Weights of a small transformer language model: 13.1M parameters.
Each number is 500 + 25 x the weight over its row's rms, rounded and kept within 0 to 999. Layers, rows and columns count from 0. Numbers have three digits each. The size before them is the row's rms in percent of the matrix's.

# layer 4 MLP down, 256x1024, rms 0.111, rows 0-108, columns 768-895
102:504509504477517502507506531532470496505473467457546548538489527487508519570541520526510501519552486551499462497491542520539482479475537493475518503499536503462483503520513469490491482514516518480551479501494508546487493516487487529510496538492524511517519476520480543530480518515483483514515517547455483484506502497508482505454536541471509510535508502508488503532506503535505498506536
093:500510491515536548529482504511511529468494523475566506532486505473510533525448463506517480479514455504502525529471497472490498506474495533505485497471508494537487496487486510501505524489471506469518505506502446525512464498509502468502511485470497518472457476500525481536542488499468527506453530453539472483493528508519475534476508488498497515475514500511485451493496529535490472519472
102:493591502565530529502545456498517500536548536494508501538479494479489480494524513500462486466435491485469500469500480518486478489492511489473501532459513494512495492524481519506499520513481500494495523495500489469486503471514511542493493529484510521511501491464508507470470463543476494499522484457497491511499472501509480534533507489507485463539480502508531488524495514471486504491439
101:500526536481512546500525507496472518516508481543506518519506485562483478533482499501493481448513504489482499512575526494494494496450500486502565506501504456515523521546533522531543474509539483487558459556500472522536487497553500527494533493545449498476535471414482496486498456461507492468510454509460509524495481498518519510513518583473500516450458496472523526493506504529504539518530
104:498507511506476496552507491537456527525469493485478469501466452501503484504493488501499540502516481512536500505514501514494451550501518480508493485489502483500527498473523485525473457488493487494516496498485466497517511507446479528495493473470465532486537543486511485500485480461538509487462518464499518547497486495504462500504545511494539494492502500529547517460504510435516480528477
099:500482480480545488465520469498497476539568538550467499474495449454501487524490500523502464506462514520525512472475503496469465481515508478530496546523540494469469495492484552532548496526519495477530502481512501522468527484494478548482528518479517477524494514507540490517474478493544515551507501499511512492500488487465492475510469514512504473466511502500566489469502505507481476430444
100:502541519525465478532509490499512509493479497494504516500502511540495476460520536499506532472506457521518452528502516511513489466480544454481474484493547515529498488484499482496519505500525506518571521532557510540562520506547544551531476522541551493498480553533483491507480447501483507475499527524479522473502529500506475494521482482490525506498506492479546501486501515487553485517488
097:499494530464549506508486505520548517477515516493552544530481462507498508501512481512510482504530465530489549522518481478512498466493475500534505511498481558486535499500468495495472495568487510512530535451487534479469513459528531548497490481523517484530522511468507531472504535462517479457502512489501482528486511498519530438497522506497504491509499503486499506476498520486520493504492
104:495494464462537488459515509489505494516464494542486483496523473504493493495527455487525542487521505532513484494523472484453525475415478506504510514491519463510499508479480469517528465490516508502470458528449467528458493526498534516509499489498509493516505496490482473502526472529500533496518512481505514508496523488458483491499481492490481523490519499474474469489492521487489495492476
102:500520505525564510468507517527502535484489541508443509493453485474494475471475466470479471498516499523518505515496499487491493503553495514534513489472503478501485477498506474490516498456467557492495443532509479532499502491497508446468512485499457477486484461435478509498528541514465513495478511502515500471499510501519493494497527488511508489469466501467509513502496476508497547466533
099:500507462457500473439497493521508512543499511462529533488512540446508496472523518508537517467486480506485501460519525543480512506488484485503526442542492485514487500498499473523485492492509589462507453507518535482478505526483551448485509505520518514506509507515505481514447513480455496482509531497532460504497520501495461483507518502495494526477537499502535535455492479475491486482490
100:503522556482523504517529510466510487498540541465515464483528505468504475480521469517500516489512515504537521514519468480493482502535541517536490471516454530483500500489479449466492450477531488483529515532521514529492477444466490477478486519483508470482504471534525497506473535470513522521516522526486485483500473497496468483541471492455509473522504499465533533533492510489506515503499
095:503450485506516524488539510506567469516528444488502509535500525497500517500508496518529471533500527459503520492491511495506466531498496515496492520537493519515475484485476472532551475491448546530463467472514453489510512491477530488472541519494472494497493534491493531489475519517496558517534524495490520491500539499547479486518538501535513522503532497516469547509493528526475513500510
097:500484464472496506497466440524509524447503538514501482482494485445515530507448467504483512486484441535449537506504463537492487476448536502491479451502458469491503493527465468493498513496525494507519538443495490524458500544497483500482514446541528479493491506502528480568534455475492482478471494497531502456503461519452464514513509494530460521481460503469478446541496506529449521473495
094:499519485485509505509544513481558483580482486452489510462520493514501525487455493493516492530534589537526523533483507487553499510482519467500528514563503509556519526527511467504565508493508518486493523470497525447495509503514477466509523516539475475472519478510491485536462557539501494517485450487483449517509502496538522541513477532535526502489495498474551520516495505512542515544508
095:504480491520499496492484511475479516487485517490496493511481463511506546479550524510498526516533500490516515515535518527517522446492521516500470496498505463444504508504505527501508535559518461530527508496494454488492468489490481548516473503466509566530547503509494495521487487478518458522524507535497511525499476504505461550477508507515479515502515499540473510461489569530522490518470
095:502515512461504470509449536478487551491457513527467510480502501519490473502462517450513491502494508512485506515492498528509487479499548497518454470542489518480483506491524518480497486511501477491492529535497540498520459498490546461514546569481487472483528519530507511472451488509515491474474497512501542508495443505504493515532495505508494495489494497530509496529503508468512457495516
104:500459502422515481466422509524502480485545499468478512490510506476500473518470451505508474515493501531515492469495467497524497485546531522520504496489480500484520507462492519486484529482477512506547485505538486518505467499532469494507491483477522504513491514526574513499514485533442510490520510448504490523505497497457503471531487471449457493477519503535504502489496515512544507548486
101:502492503476483538520478496547517513469542481506490495511483440505515490514477483503512488483493491494505514522474476534528462501495485522485501512493545512499506493439530446499439519460458516490486489425499494473501515525491521475517507509541526533510508450487534502514457515493524497515504483484507527495507518493496509508502505517492475505497510493513550496476507452500468539542500
099:503510486467496522537462453536495495510499468458499505488488545497499507469512506495522490494517467484515512495520481498492502484501546465511485543509485540516502493463514503495544534477486497486461504510476473478535487481487499525483519517531465521416503503509536488464518514488504484450480430496513501472501509502448555465557500550525484491475510498490461540504500523449507494477461
105:501518511506493549501531485528493488515491541485514444494511532520501507491519482483465508468513515519492497544471476541481498477501496511460470536516511503517498519534477500504516475520446443485517508485509514479527528494480490497482486533507537536484467493514501482480498531510529490476496485481463469463508473513469508474474507508478538505482510500459517489473496527472540485478600
105:498522496513466504477513523520499497493512518488490493501477490445501472490494531495477483495500496492466509482506489471510488491501487439503469474495513526510503493466507504511489526488542487471513484490517529541500478539466540499488489501517513464521502498470478497535430550540505518520511451528457492470498473495508464545488471517502480479459495501503540483528493531466529523440506
093:498453458499511490480454561481514525523505514481514473502499531522497492505497527550510502521490498475492584466506484481518481504487439521455483532540540477519517498535496500557511512493538478511474462487525483476472497483489511520514443503516452507491498520521503533562503539517484488512524471505456479523490470494511501476495505503492509455494454504472460493467511476503474498513452
103:502502531519485504537477514486483505508520491542504514527476486553495478524493555520478473509560508518527501494472520504475510458475498518541493499469490522534503497494514471540489493515510530474476540533518511504508486534532485532521514519534506483487529464477479506532434511549484465490483490534442554512511486502539488508461485479514506509550510501499511534479504511448560524544470
103:496483507481496483542519501492555445466487508458538498564469435506506529466486519529490421540514526516521479485504516527534521450474483496485457525513518533520461489453554459487459517531468468508504480509485487539509499456472528471512526505488531508531493509503478474536476488482491488475525521521513557489495526501514486520480523522481489515480499498484473438480500464485527520518523
102:496500505488501524487474478438529476491503520548514487474481547522497490526527481505445545499517512504468524481535514490526498497492485446512478523502489534458503497477493496492557515496470500508497492500511463493457515519491462463524535477526486464525482473523486503538478521536507503536515469494476494529503493504501490491501505549491505466478506499517469518526495504520510498512489
101:499498485504498516507499502480424483453521519511492493487499514514511465492554493490465531515460491449507499503520500487459468529507457458474494511517523486486488500465529514459493469523469478518525493492486484478477518510522472477499453444505551515509505525499499509501490487447494525531525486530530524497502514495475524506486490458507481508466505511502509515475493506489487490521510
099:504484479525471521519479539470502501474508513566526503497498537524488476494501520543540474506474491465495496489470509520506479489505495525514514496511473523492527488519492524486532474523472504525536437486494514536499490522487497535520538523513545537523468547504480510471480517473528485531538544542535509468496485502532470469484453505544534482523535503493521574510497533537472558528519
100:500488477500497536473513479486523468492517548490533491481540502475498458493532488515571518499504475517477470471499521558488517469484524455478486503521525539566498507455481467523479481494542565546459475481482490502530442468486509463516543529508451479463501490506507518524491495511467538471511484509497482536500507487497480475491515538492530522543514504509521524484508505520477457518529
096:503507508493480536493548519502469531518495511502473480521492503449504469484481510474543510511495538476571509503500477533548486533500504478501531472508472493521506506505497520514481493531543515518477486528518491530488516523500528522505477493423516558470524496493504492489497507450485474500540485502503499545505521507536485519518477482480522554506526503494512484501491534471486520489508
098:500533492499505480518504516510472547514482491542491501484502586543487505516497505494499545554529541520496532519473505484509440505527528463560533497488476493485524510467515485538498518495487524507447551518521501419528511493468500494535531448488507506509527480557507492527528520551495475461462494522486553494495563508500537521477492524439494505543541504504543508485503506506524484480526
103:504452490544520489501513518523532517479530509462513489485464502494491499530491501496541523500497523509531465484492480487542576456521480515478502473506517470516509505500474488530498498517531483519536542476506538501471536515486509516513501454526476521497502527507490473438498507540535499501489531525451486503500504501519496475551519474496527538512466498520506477487500538499461507483492
097:503487499538514526482478496501446509542492559521522543531525509485500502506495455522482473509474477474496500495517504545510508500510475485518486509523475455492502481483548538481514533560498530484509462483478513503485503472521509516493416491488479495502498503534507501464453442537508480488496486452513441467497499494506529469552492516518515482512502504551508466510504504519507553456457
100:495492526456494515478468522510501568466484483495546473486498477511492495494533480519543497469516497480473486474492489481470501496508539548530466518473466524504484499509521493525575513451552497466496516504475542553532446531543534480482492532524499526521461551485510501546460508542566509493491489490504483496491519488503513558514478465472497552531495501528480473515508487510523489443501
095:498486501486475509510535528540530464529523513471482541502548466537506468482530525510498493502500530504515430487497497477490467485518496510511478544453475507515485487448495577499512495497428517497471503493451532526493462463479479521478461508485525493459467525440469545471488475505486451502470512533518532502505518505499457472488526501540500457535457497497490502454499497455525467521477
101:503527530509513533515500542447478533473470487496539491460460483503502510511472473504526497483453502504475456511524515507439509471518534486488489480476511499488527491552467504481499459502516492521464501480504448508550451500490435497507544534539507509510508470473455520514522471509493547456473497529491471508497510507505523478522553474451489512458511500516478440501500483478511491493526
098:498506453529478531477517464510499502489520489526471498487517484511496524526452542492503519510447492424528529507498468497485494477495492476510496497533516509467443498449450523517502525484515509522485434476520464440532527491464494494478515464470526494565480500514508504519530524477483503558487466507475480511499507487512487505508529511471497493522489499523518476492505457486477510484473
098:500483483514511462469458542456492464519493491489493514499485512480503548479538477514454501494479537513522500522493488501526511498508508494473524463476465490486473496481509501503505529506460490510500474505555527509554520539526498490525480515540517458479482507507495513456483510489512528472503498477527447530500515518536471476553486481502482457517508498511505535531502498483464473454505
101:500534527499527513517522497470500503487499497486548494494451524508500528526489516506492473512491518509458542497460512489448514479523518495534477503473480512504442494505519524482492467448500496515517526456454535540483528516519480494462522473538507460567489537498466522505520553479534485499489523496523497510499538503472503506510534518515466511529531502518549466511495453457531484495533
097:492479498524490497497519554526507513462482447459566529473503484516496521475522497498468533486469536511489457507475470507480522539511475536431516463465486484467534504510500465479456480470492467491496502524494463518486488537489483485479479499517509517491481470447533516498481494460514516486499470516547526527495479502499502505505504493495541478476514499468491472470506554524492462475517
100:499508508489500491510549507457568541473521520550528476504506480493507487486499505489503521474483490442551471531514557459451513530469489505496502491484507451496491503459509524516492482521471539493512508471539487503468511452507466536478466469512490483493496460487485516559521483512492430465486518512528557504491520487515462488479501492476469530459526496510480509476496535489493518509471
097:493531453476481499508458545484525463494465512470543517481499514438500471523538523515492452476488492519491496537543470507504516513479469489472455523553483513547513489482522506476506517485525462496511578480521581462513489482497507458502512537532487523523539499530503488491494512524503488512477482509477515490504492499474476509525520456506516512488481500449475448510499500493471494520506
100:496508501550488475512547504480529494496471534514480524490585537519494510486555432462509548507495504483470529487525492475476519533531462533509540500484521523511523506508485484509499486510454505490503473490497507515560454502546559534537475518497497514519476471493514537532456466518473544531501488524506490532502564493497521507505520465487534507525519498479486518548507552511519495518541
100:501478501507506514512555497477520488522469537460489498503506470469505420485517521508448503481509516523496499502472492510490460462455449500461470509517504479528523500541500463506530498505532483506476497478488516506500501456495485502483534496501487511476533515471478481521512517468511447520470499476511518443496480505546455476438480475421493468510471497430516482509493495482505518502493
101:502468485519484469507478515517552494534487507509499480496473521487488533491495524537497501497495518518514493489509515476478530491492506505501479506475522501468521519513505460483466471488509479519513524469487476514483493475498543503507466532512543519519523513511488509488520502520471540497526550490476459514500497505498495528533498533483520517500507499461495456534507484508508458534512
103:503490514465450524479512485529513534528518501516505500486499456517483486504493509482472551506539474475509482494524548522505494478522440488508513476559475529494487501490467521454560526520525475511476511442501486446507508511509497475536476548509511507499484468518481551493482516495459499480538480466484485525500519484486478479459482470503490520512500500494483521450502494485550491465551
104:502473500534553508512487550449491532526531520505494463474461509525502515526464525552533525512498514487520529459541555493476488499456494468449501553480513530511521507495501467450540504534571471496498508461491502551484486488513467489493502531526521526520582511477514448497496450529511484483501519489533470525494507489495477477485504463509493528486524495511489497516499489489502496500530
095:503487504503499525486505519518488486522525462514586487510463466505487533540503493491485550492492494518531478477462494497503526510487483532492485514520501499523501504484478494511505474516473484495485521516476479469502504491534482467489491501528516474495488489485470464518561485499524488499505489500497464491500543499453515473419498454513498533544478501534510485570499505519497503499521
097:496460510483469499462503480484484502480533531481499542469493463521492513505476477482451507491493504439515487512488504559464523521493467496501503486456467478467523492508454498435524503498506515462528464545532542469531508505524483475484453489490505558507535531493487440503489517503503514461477468525468512528504485495474548553487512502486498497518510503478513506449489457500492474473479
100:503500484532498480517500461481528529529488496469498487540532502499512488489511446471506517488514495487476501487502508527486505508506481531517525517494487573499509503516501511526481472506589492497523487521502530487533515498464483497512473486531560464496502507498475542514555505474461512479501543477477525524506488495529541470455457485482520539541534502463489516497493520495525484505523
096:501511460462506498492485500509455464501530452487476544551510513519491463512496483551523514504476501508541503461494502525523518470509499449500484505523507514510482510511456497531487506516493522513476520513461494511499499493440490515512489480507483527547528491497508486527508538504513524479498492505481494493493523520544470525520505514472533498578521504511510486489502514453472488513548
092:496532507523506511517509516548533489532454513496500513456521461466497477500487529533494472483472463478489508495503470501479530525527452496557486539476471471482530493489506485514498509482498547480495445505471502530510544457539483501484460482542457496526472504443487495517492535529456514507460511470500474540494466501523492481448506516508449535493455501520507509502510520544499464519500
103:493517488521524458563521538464468489479551502494546488472522520503503520506502499517534483526489476514465514489512517470513500521531530481562525496513534505481495504424492556530483519488537439504453523479507530545476476486514493507516514526521537480496520531484498496472522533516528515533518557487497472532499474510477480471466508521538511490541482500480512557523499531477512484446520
100:502472538474522463529439444503522479454523472541489463486520516489495477513560510498495470514472523540485501496519539501514534464493454525494444473515476489515490511509507493515499563529443506567510483542465472521466471451514458516504451469510518502491474512554493501516482468499533518507529490512470499508494488509456488492541470457467489434512494496449520483487505489488528507473494
123:504479517474480525555454515518474487507520455498508514494507508486499482535485459513480474545491578512507510505476518515479441506514511513505474490518519500495503508503520481475509491466491477517507480526502487484516505528506476498541489518480484523475524543561521516481491523489542489493528494529466446451505497510497506515516508514505564459531551511515514501494500489517530530485501
098:498500550489520479553537496502494474535484484497479464502516477487504516488502528450516502512507527540505487501500520497490501497512469513499472492463471472511525500471534526489482520449447567496485500521476491496445495529527465489508524546539450492527473513496544476463487502543502488480466490572504522467494464505477495501515505514494518505508532503507439521517494488501532521509492
104:503515506531460484535485467508499525470492520474490555459506496509493485450511503497505521494490475518518526528488497429508504525545479515465482504546493486516524492403528511530477514512518495523504504448553480493466456480469553514494475512475491515491493480526472510482502483512498472553515556476521480533502520506511511480547519519519513471466477504433495459461502504483454476534489
101:501505517522488467475457475503499513485466482501453508463519498482508478521490439505489551455429474501488485524479482475495493494533454507536479506500519497520538497552488447474501527512490520494489521544512481465478499493484493444487515453519549520505510555481531501467458517466502537515478472494487530516501489493455556494493499498514512507456501495442459490482498471538469480510475
102:502506490487485519558496474487514499506546551508466544483471487501504506500477534509498531513535494511489499504487467525531474498529481454506507515523490480512499481508531458459487526490533462490510450502523469499518488509493501514500556510533486514497474583480570463508489484503513482481485510476496475445504548494504450532494531533534499496516508499484516497520509501512565511515510
097:497562451541477490507490449488531495498478485463413519505521485550497499510476526505480492501527491528509496491490487496518474509433528489541479533536529502576459499485588539526477508490452545498544448496550521504533465492474529451535511519507541503491504538497523524494510516461461519504474533501503507495497514512532491507460567481522490469535507505485525510481502478454519551492466
096:502545487496528478488487513510461520495498518484504482550514516525489527511493501512524481528514533511474490471519555511553527480514492452501453519463511518524516505544499489421513523488509522487512487460472504517442480524496491469488515472476488510472510468503527499506546503542495519489513506512490468477498495493450509445496453531493504520536489504506516519492500514526584455467496
093:497509522491474506487473491524515471476497514512503496473485441449493470448491489494528477471472472483534490536495465485498484509540493539507477478490456517498502506510552514512535479480518489488470531499501512500544499509495525542510491511518514489529505502501482526524505471552470467527507497498480515541497481504508506470485494505505485539496499502440506487470497437445493507558489
104:501484493474489507518466547498521459469494492512475520493526467591502521505497548479526509515505508478497526496482473507482484466537515482497489521525529491460496495499521524445513504492470521477457484489485519482471436537506474509515532518516498545502496499451494474472498520484499537490480473481517465484506518487532503463516486512511474477499537501535542513498505529495504519483486
095:508526476489554488506485508498497513506496484464512506535515481526503538564555532504527542529498494519503498471471480499507501540484525564505504505468541523517536497513505483450491528510490506483503498529510474465566487549505552530537484457480465513497480513539506505505544524500499527476533472479484533525484458511527544487521476497550522503494514501507477503473500510501489541499526
099:503532541455490495499504531533511515514506458482510485517512496422492502429469474499463518471546516507532513483471459516558526529499489465513523499466509477456516503435452495475417514494470491513511541498494508503467498486512495474500527475543470505499478502520502512495553536516505508489529498454504463498500493510471490493546500480493529484495486494509454493530502471496508504476443
099:506498529475460529544508539523492508490503508478525534508520474478499510498515466513468474544525520500509522497505505488493505508508498501551538499527491526521518502519554484448485523495527558509498476477505514510501520536476528527530433539495545525487486519499530488509509505500505469457529536522481502494502532502509474498451459471510476509526515495524481515554503511491495493521515
098:500491529491515499505558495507522503499495472467490465503480474495505504495502495494473514496534471499499467492492464508507540490503524505520481510502486530532437489498498500515468497458525496476526479497509465512503494463487503500518494483489511477520467467490487524524505504452520469488477557538547483487501540505495499536478502486471503474507485501509449516496494537500535500449549
104:499510475507509521493543472481497532485516511509519517513467483509514528505551561458459489470538485505504505496509474474515615499488516489502506498446572530492495494521491451494500497501498526522509516468502537492521498484499455515470495491509517472504504522510544511486464480483514510495497512565507517525495486489472479513514526534496532489535537502498512484539503496522492493464515
102:500500443480456514467506532526477541509525501497476563499500494515492499495495511503519476526469537469503470487512475483487535533496478543593520490490480469500505510487495482480515549475507535493470485439503530505515471507477523505503571539469517483465452462510502552497504506514513568526500456538523468507495473505503477483503510510488531499536525499553520488535499538531480478503533
096:496469482506483463488481450543493520469472470482515532503465487438499515489506483474519527473465466507490531492507474499497551497531535498501483476540505470508493495501531515497466465516506516516511479507538457465496467521506519494488514530468496476491479475518432496487488543514492507507524536487506483508499520504512496510481512513484496471484503497499492465525491517489448499483482
100:501461441463485525497531460491526479491519460443563521488433505431505516484526495479501477495532521453481504457473533517463491489459564492502478533493462493506476495494498442535536505486525525494522531502492492448539495443529490511494548500473521498489476471478493491522539535528501495487498471492483480475499483494484496518511506501478465519510523497456480503476499472498516528510541
096:497530469464525497483469517487504491539457526543463441489516507487495541494490472519529533475495538535482507530514522528479501502481485515493534486488506482505513502478506498502450458481496521560477468492509481515514523489484493488528486476539509510506527462492522510505509482512512466461494453537497519486500487504517534472522497523478476534462513494518486496489502456512483501499513
096:497475508565524452469484486502479485491489522535485482507466482483498502491477435530439477537488542525488553524468465544516446481450493581485497517459487489522495509469485494497519503491498515525525485475506495497525483497480494512491512437519515514505495481495477514468534442496506501495478521493501504527501536508496526483529495517440495499492495498501513488515507482563488531556537
105:495478531477475493456505482514460502534536536539493544500472502510509520491467507448515505510501454510527433510485508539507494467532531478528455485495480515486461501487500496473484517524500516494504509534511537456538488485518487509509478502483528518503532474457541490459511483519510535501499565569468496509501478504500494520452534521490480489523517495499492473481504489507492456512481
095:502551493466498507500498493462487516505503496515518511494562482484498556531464515460504510526519505504544523471489497476542517504483491569501457527499495492543473507488494502531545469530495486514522512496483485496520524541511513456506507558466468490523456524482478463498531476489509525522498477466512489484496525500496482460506511477483500453501502504513541490504494546491516509496480
102:495539499490506507451534533523495456493489492526465523492539520483499496457521531510529504459478509498503470495496481486530484467542495534550524534551490473521455491488495553522552508481483472479497468508476496504519476526461492474488489480517494485485454451547505503480478544523475491510505437496496476482497493503490524486519514491480477516464495505502471500465505485492535436461555
098:504478498508508472478485535551502494466516487480508500511531471514489460486470573474494509493453494469491520505514485498473551498447525516482496493503502482527520495466530542478518535498468502509466491475465483468488493459538483477456480503496527525502527498497474478552504435506517494471505553507512485515498541506470452473552543463480497470458514495528460488486494540471477497529512
095:504534496468461506484522478443497499501514511488481484491548496482490520498498536499503514479533441482455496501487496484548544529488500514475470490496501505482519509462514527507473495516505527514467503445476508480477526524472535524474444545489525479532505475518464516465526543514523532477512492488448517516501460498530491522506512507483526467502487499428543464471499529510485507539491
099:501507527494522523458481474519537557505512533491509534518431501492503525496479495470511494535517460564496466479493476472492469552503488504532555496511528499486501503598440442456521518560500521522506520499496557521487489507508510475514504465559483492506480480551472546481516530486498493478493481497512492473501488507490490517525502515517492482494488496479496496485500453460528508543528
104:501594502487499478465483474495473495460513500498494476471481494514494499495517527505507478477512468514466494538538501479483473491509499538507492498485499468531502499514465500496456472471438480537464497558478510465526502473494499468466483528508510494459543539524485501529518500538472472518505472498458524457497481497461541482484493488533503510538490507496498486470498505480492508482457
100:504489539458515482539491546521476482474506484454504514472542476500508484526503461533486499486537489515477470508505490472454516474514517551488489496482433533524508494487465545484501477503529508492502514496467491492453455519499538470473497536486521500500514528468463459551484503490565475487487552528493491483496485509493486486535474508518515503469481498516475507464505560502501479477491
094:506475476518496482491521514530536454502447477511470493542524468539506497497493480533522575524456502500518527506491502500542519531510539494480554501532474452481528509541518506501513505471485493483493500533504510470508484532473499501529514506490506500502472497524463495465526559452508510474486495507506549470505498501527520509503484553524527501495496510499523505489503507502502549464498
103:505496497482503479480462534522523505517474517488483478547511502449497484514475502461528488483520490472571442518475499473493481463521513503532474524514522536445502491513489530452520491461577497481493484538492489510478502519463516522502511540501516503489504458526504521484474536503507504493465459485520448466494471494500516484537461486469499496460504501542507458486503464512492510504535
100:494503467545534481539516538520479474479473534493486481523489539546501522502493498544502487512500508514524541470488527471480473488417511479505451494486508470505513480453519458472516536486485548501509500528537468537516506523508485497504476486470482510519500477507502489499531478456490504450536508463525476523507486503495502539462510555487521490477506502492521483531495486514476475496546
099:497515507533438474485549504481502496516489474452479436509458538503495485527473530500504475503495518495512470491520503486487507517506495473502521435537484554496486500501515526527487519499484482543499503509469560476431513492489534495513471517516514519482535504500528538522458517463518433467460477511547466503499473498494528525522484487466487458442509502519489533496505489446478487523534
091:498510525500527511484503497459480440491546525550499505544464522463501498521510529499534476510519517538481499512539506491541498483526516514468500514546487507489474480534502566506494530522504423506468532481499509495494545512488553519503438534499529476476497525530485502438431510466480554499546520535479451510495461500469503495525499469448480501502515496501488498489501530486498465455496
100:498514514499504495543507503501500540532506468508530534468506472503505497466495544470512502484505511470456466500521464513508483479500529465463539484480491516490554500505502493523495488471517509474493485509479498470465495497522468493470514512493494464452524484515534522476490517468521515520517490449470525489492443500467468537513521486482496466486485501499527485557514513517494528427501
100:499515498504539503513485504521455539493504506531532494502538444474495497495500477478486535519489466515497522502471479498496516511507486472437516509474507539522501496524525545525475461477501473494527519478503488493496488505510509472443525516503450470497520503468482477527516489473477507505472477538537517526503528505494499480450538534481465461525493499570500509495500495516476487473437
098:500505496489542541504466492448521537466531505517466501470514486516514514526471510511497496507527454501478469512501485495502496551502524526529517505541513469494478507530487494554500455477462500453499507462480506537535495486482544543484493477502467490497441491527538502480479490514471507497485550514525432467502508493532516516490534544549475452512491500503525550489499493508507501516522
100:499479486498495494516484529478544535536500490511490512505533499494506495511491419439527483470501481534536462514509519472567518478503515497511516516478500497423519506491515522553533521471518490484515505476504491531484472461536521495492482503474559499497519513479513533463495498492490464480510546496487499476506493495522525517509501490507488491496521494462508465506502524498513485455493
105:500476508511502443522471501508509491497499487507483463499508498459494482478478536496482457521485515508472525553464497538464472568504489487469508495501485539471480497517512503517469491521505482485474547503494567539519529497524525521503513490520553465478519501507483509537520521507506543493491486509514468546498500499516529501478483511495487480497481501467440472518506493513482438450479
102:502519508506533502512476501503502535492498521509514477513563508534500564503523505514513485489472470526507485510426487508520502530533492483483550497457478495533498511530464456537523477537469501507506488463506471498544487505484500517495451409504483528455475511475500503480516504507507503514508473492486486474499522497494522497524517519493521486452489501505479529500503506530470496491466
098:496502543513517521503503533460540519542516511559504447540511494477516515526505519543491525501508520523503490519496504510475533530481505476516458472495477517532476500504500516480493501527475504516573496499481496518522513482479503466492501465480493526506487486471456432466491460475480479523535466504491494536505496491488458479507510483472504521515487502483473522483508481458512485508506
101:499487534518499461532498510525496524484484505511452525488482483506502476439510490535455518491542473517477536498527474449532535514488534504549505499497470478485467485530515510466508506472471484474534489487507502513476494481519495454502546535465482454526487501492511513532517453521500497493482515511495518510506505502559492531537524503524493485515497500503466477483503504527488486541483
098:504481499492518466566538465520538523516511517521512493517523527530502502500545529452465445493486528473534489514505499528458518472510482492510518510485559528512505494491531499493469539470501522518515517548543499496504571518527475519509498498527476498521515503531470528505495490510547518493472497481501480475503564496490523505467479490493513505509533499478502490488499514524526452493452
102:504446460510494571499444514476457503582491508556506511495468472528512501522486486498508460494537527540500532509535483460520530490500524500488530512491508511503478520502509514488549481541502468481518480500535483469509463484491491550501521556495453518495469516544506445470513499540503510464495482545544514521504498494467539517506498519478514498486529499505506478513502475507498524510499
101:499486507498496551505518492468470482492495489462521531553492513488496518507493500473540514516508509509447494467476523452537495471446480511502504525473520534516489508477476547470520494490473501464511487466491488519520454487519453460507518481490489503509444489495500519551522524487538497518477509510478519497500506515501500489507501525533505462492527502470553528442502521527494483523545
095:494507512516476447523504476495503466503542512517508543509488514493500471510516488537503555508480506509500489501518522508492485518503463477529480484474455508503502500514537499524454515473505487504465487522508541564518510484515503549519524460509503508515506473478527495540500516530502531562529521435507534568499522494512528502551509462478522513493463501501491510507498523490577441513556
108:498516481509513492523507513522530503503455495501446491528477503511509512496527470517468479519435532471516541513500497488542484468525490480523526519499484487468481497486450489501512495463475469466496481484503479489495530470469478480476479452517509504486506488468491506480499537500477499494490488456523522502497497501486473464544499497544481482485490496498488483524494494535481542508493
096:498468541496470491477484478461440448539494505555478481497520523469500490455492513482492521521516485519527510503524506453496508510493476451517500528457529495507501498504553510475523498464510485520490538481514506493510488505473533501534510483509505498517515506527517495561565477511498454462488488498488509509498514496506534474471500471497525515506538505467490521503501461572486484471505
106:502510533476497505532497536524512536526491508494529535519482508496512494496492452486507513462486483469550464495522541535472447482491510475494467525488497490490486497523479505534448482481479509537517528510490516499487496459529520562508518543506519500475570497503497505508502487482518546475490534506490490465502512513474482468555524497493536533543470496511481506515496489456510494465453
104:502488531516545487481504494465517483504500487513475516515540541516495475506487509525520502508499508472497526499502560513564476511517536453505508518504547513536497508498484559531509499496517538458525483503517498485524528481476489479488512504469526511474505521512496520479506486535507484510499510482463531477497488503492493493486547528564483502546529502484508518504495483543482523545510
097:496482512504503489525512488488532475492513479470553517472480505493503496531537493478495489510527460523530487545537471534539541510563533494520468519458496503522494493480489462465489535493462504526489534482479494453496535524529483459511488489487516526510480498524488506464481506450479505524514501474478515447501515510551504533482511501495519553521496503490452517484501484505519528519537
096:504536467479512526524521540441498453502506477529475504471541523548500521499544511532496509509544526527514502485552500471481501477495487530486497513471430467507479505529471496448507523484477495501485462493529503489509486540483567510517515512471504534526538477505503552472478501491509519469475525519533470502506488503483529473492518507509491499532509502475456480502492502508477478496471
099:500466522496543539460449525516501478528524487523482480534479465505507479509501549499465471507512506500481518524508528504492500508498541494569507473509542505504487510534492550532478459502515539533490488508526461522509534516496502564506496503500486468454538456543458528477528480484458496557524478533549489504500463496509526509495484479491482479479475497527511507519500463532499475497481
104:506466500501474492516515499524454549459517470500498460503472522482496530514487520439507519517510530485485464522507460469475514526511501516478496470515556481477494494486488501479506510489505499495454485491524505501513483551507540483510553553504451496503560494515513519492468482513529499483540456545481512503491515493486495473486462510478497473504517504506498501442500472463468467485470
101:503550508522489527496486502476512494505489499486494515506470523524489505458489540501488521478472478478479507491493521463506527500460524522453451525524490522515521496483484500492515475473541516496530514529493505482516481493491501560527494488518488512522528475524527482452511510492467508492453520453530507486504533502534526510483502512527526466493506504495501467450494512465488513505498
102:488485496505524483481492510509510476478546482559536497520532514485495509503489517519507474484519495515449501491488549507536478527527517469492450514508464523456444517515449500520503499500470510502514522523475518491497479496489490484522506510471516478492518517518477483496460497510511492504478528450462476446505477494479530470476474517493497513529498503480480512530498515527489484528457
100:500515496499487499480514471499485515528503492484506480537447524491503487486517465549500523524482530531489516516457551489472472526549529492497474462483461504462465505488480486496488455490502513528497543480494513530536527550467507497471518500514500521482487492478468491520522513499487489507512463513494485505499475509474493500480481478470504488484526503483534550474511450462474482458529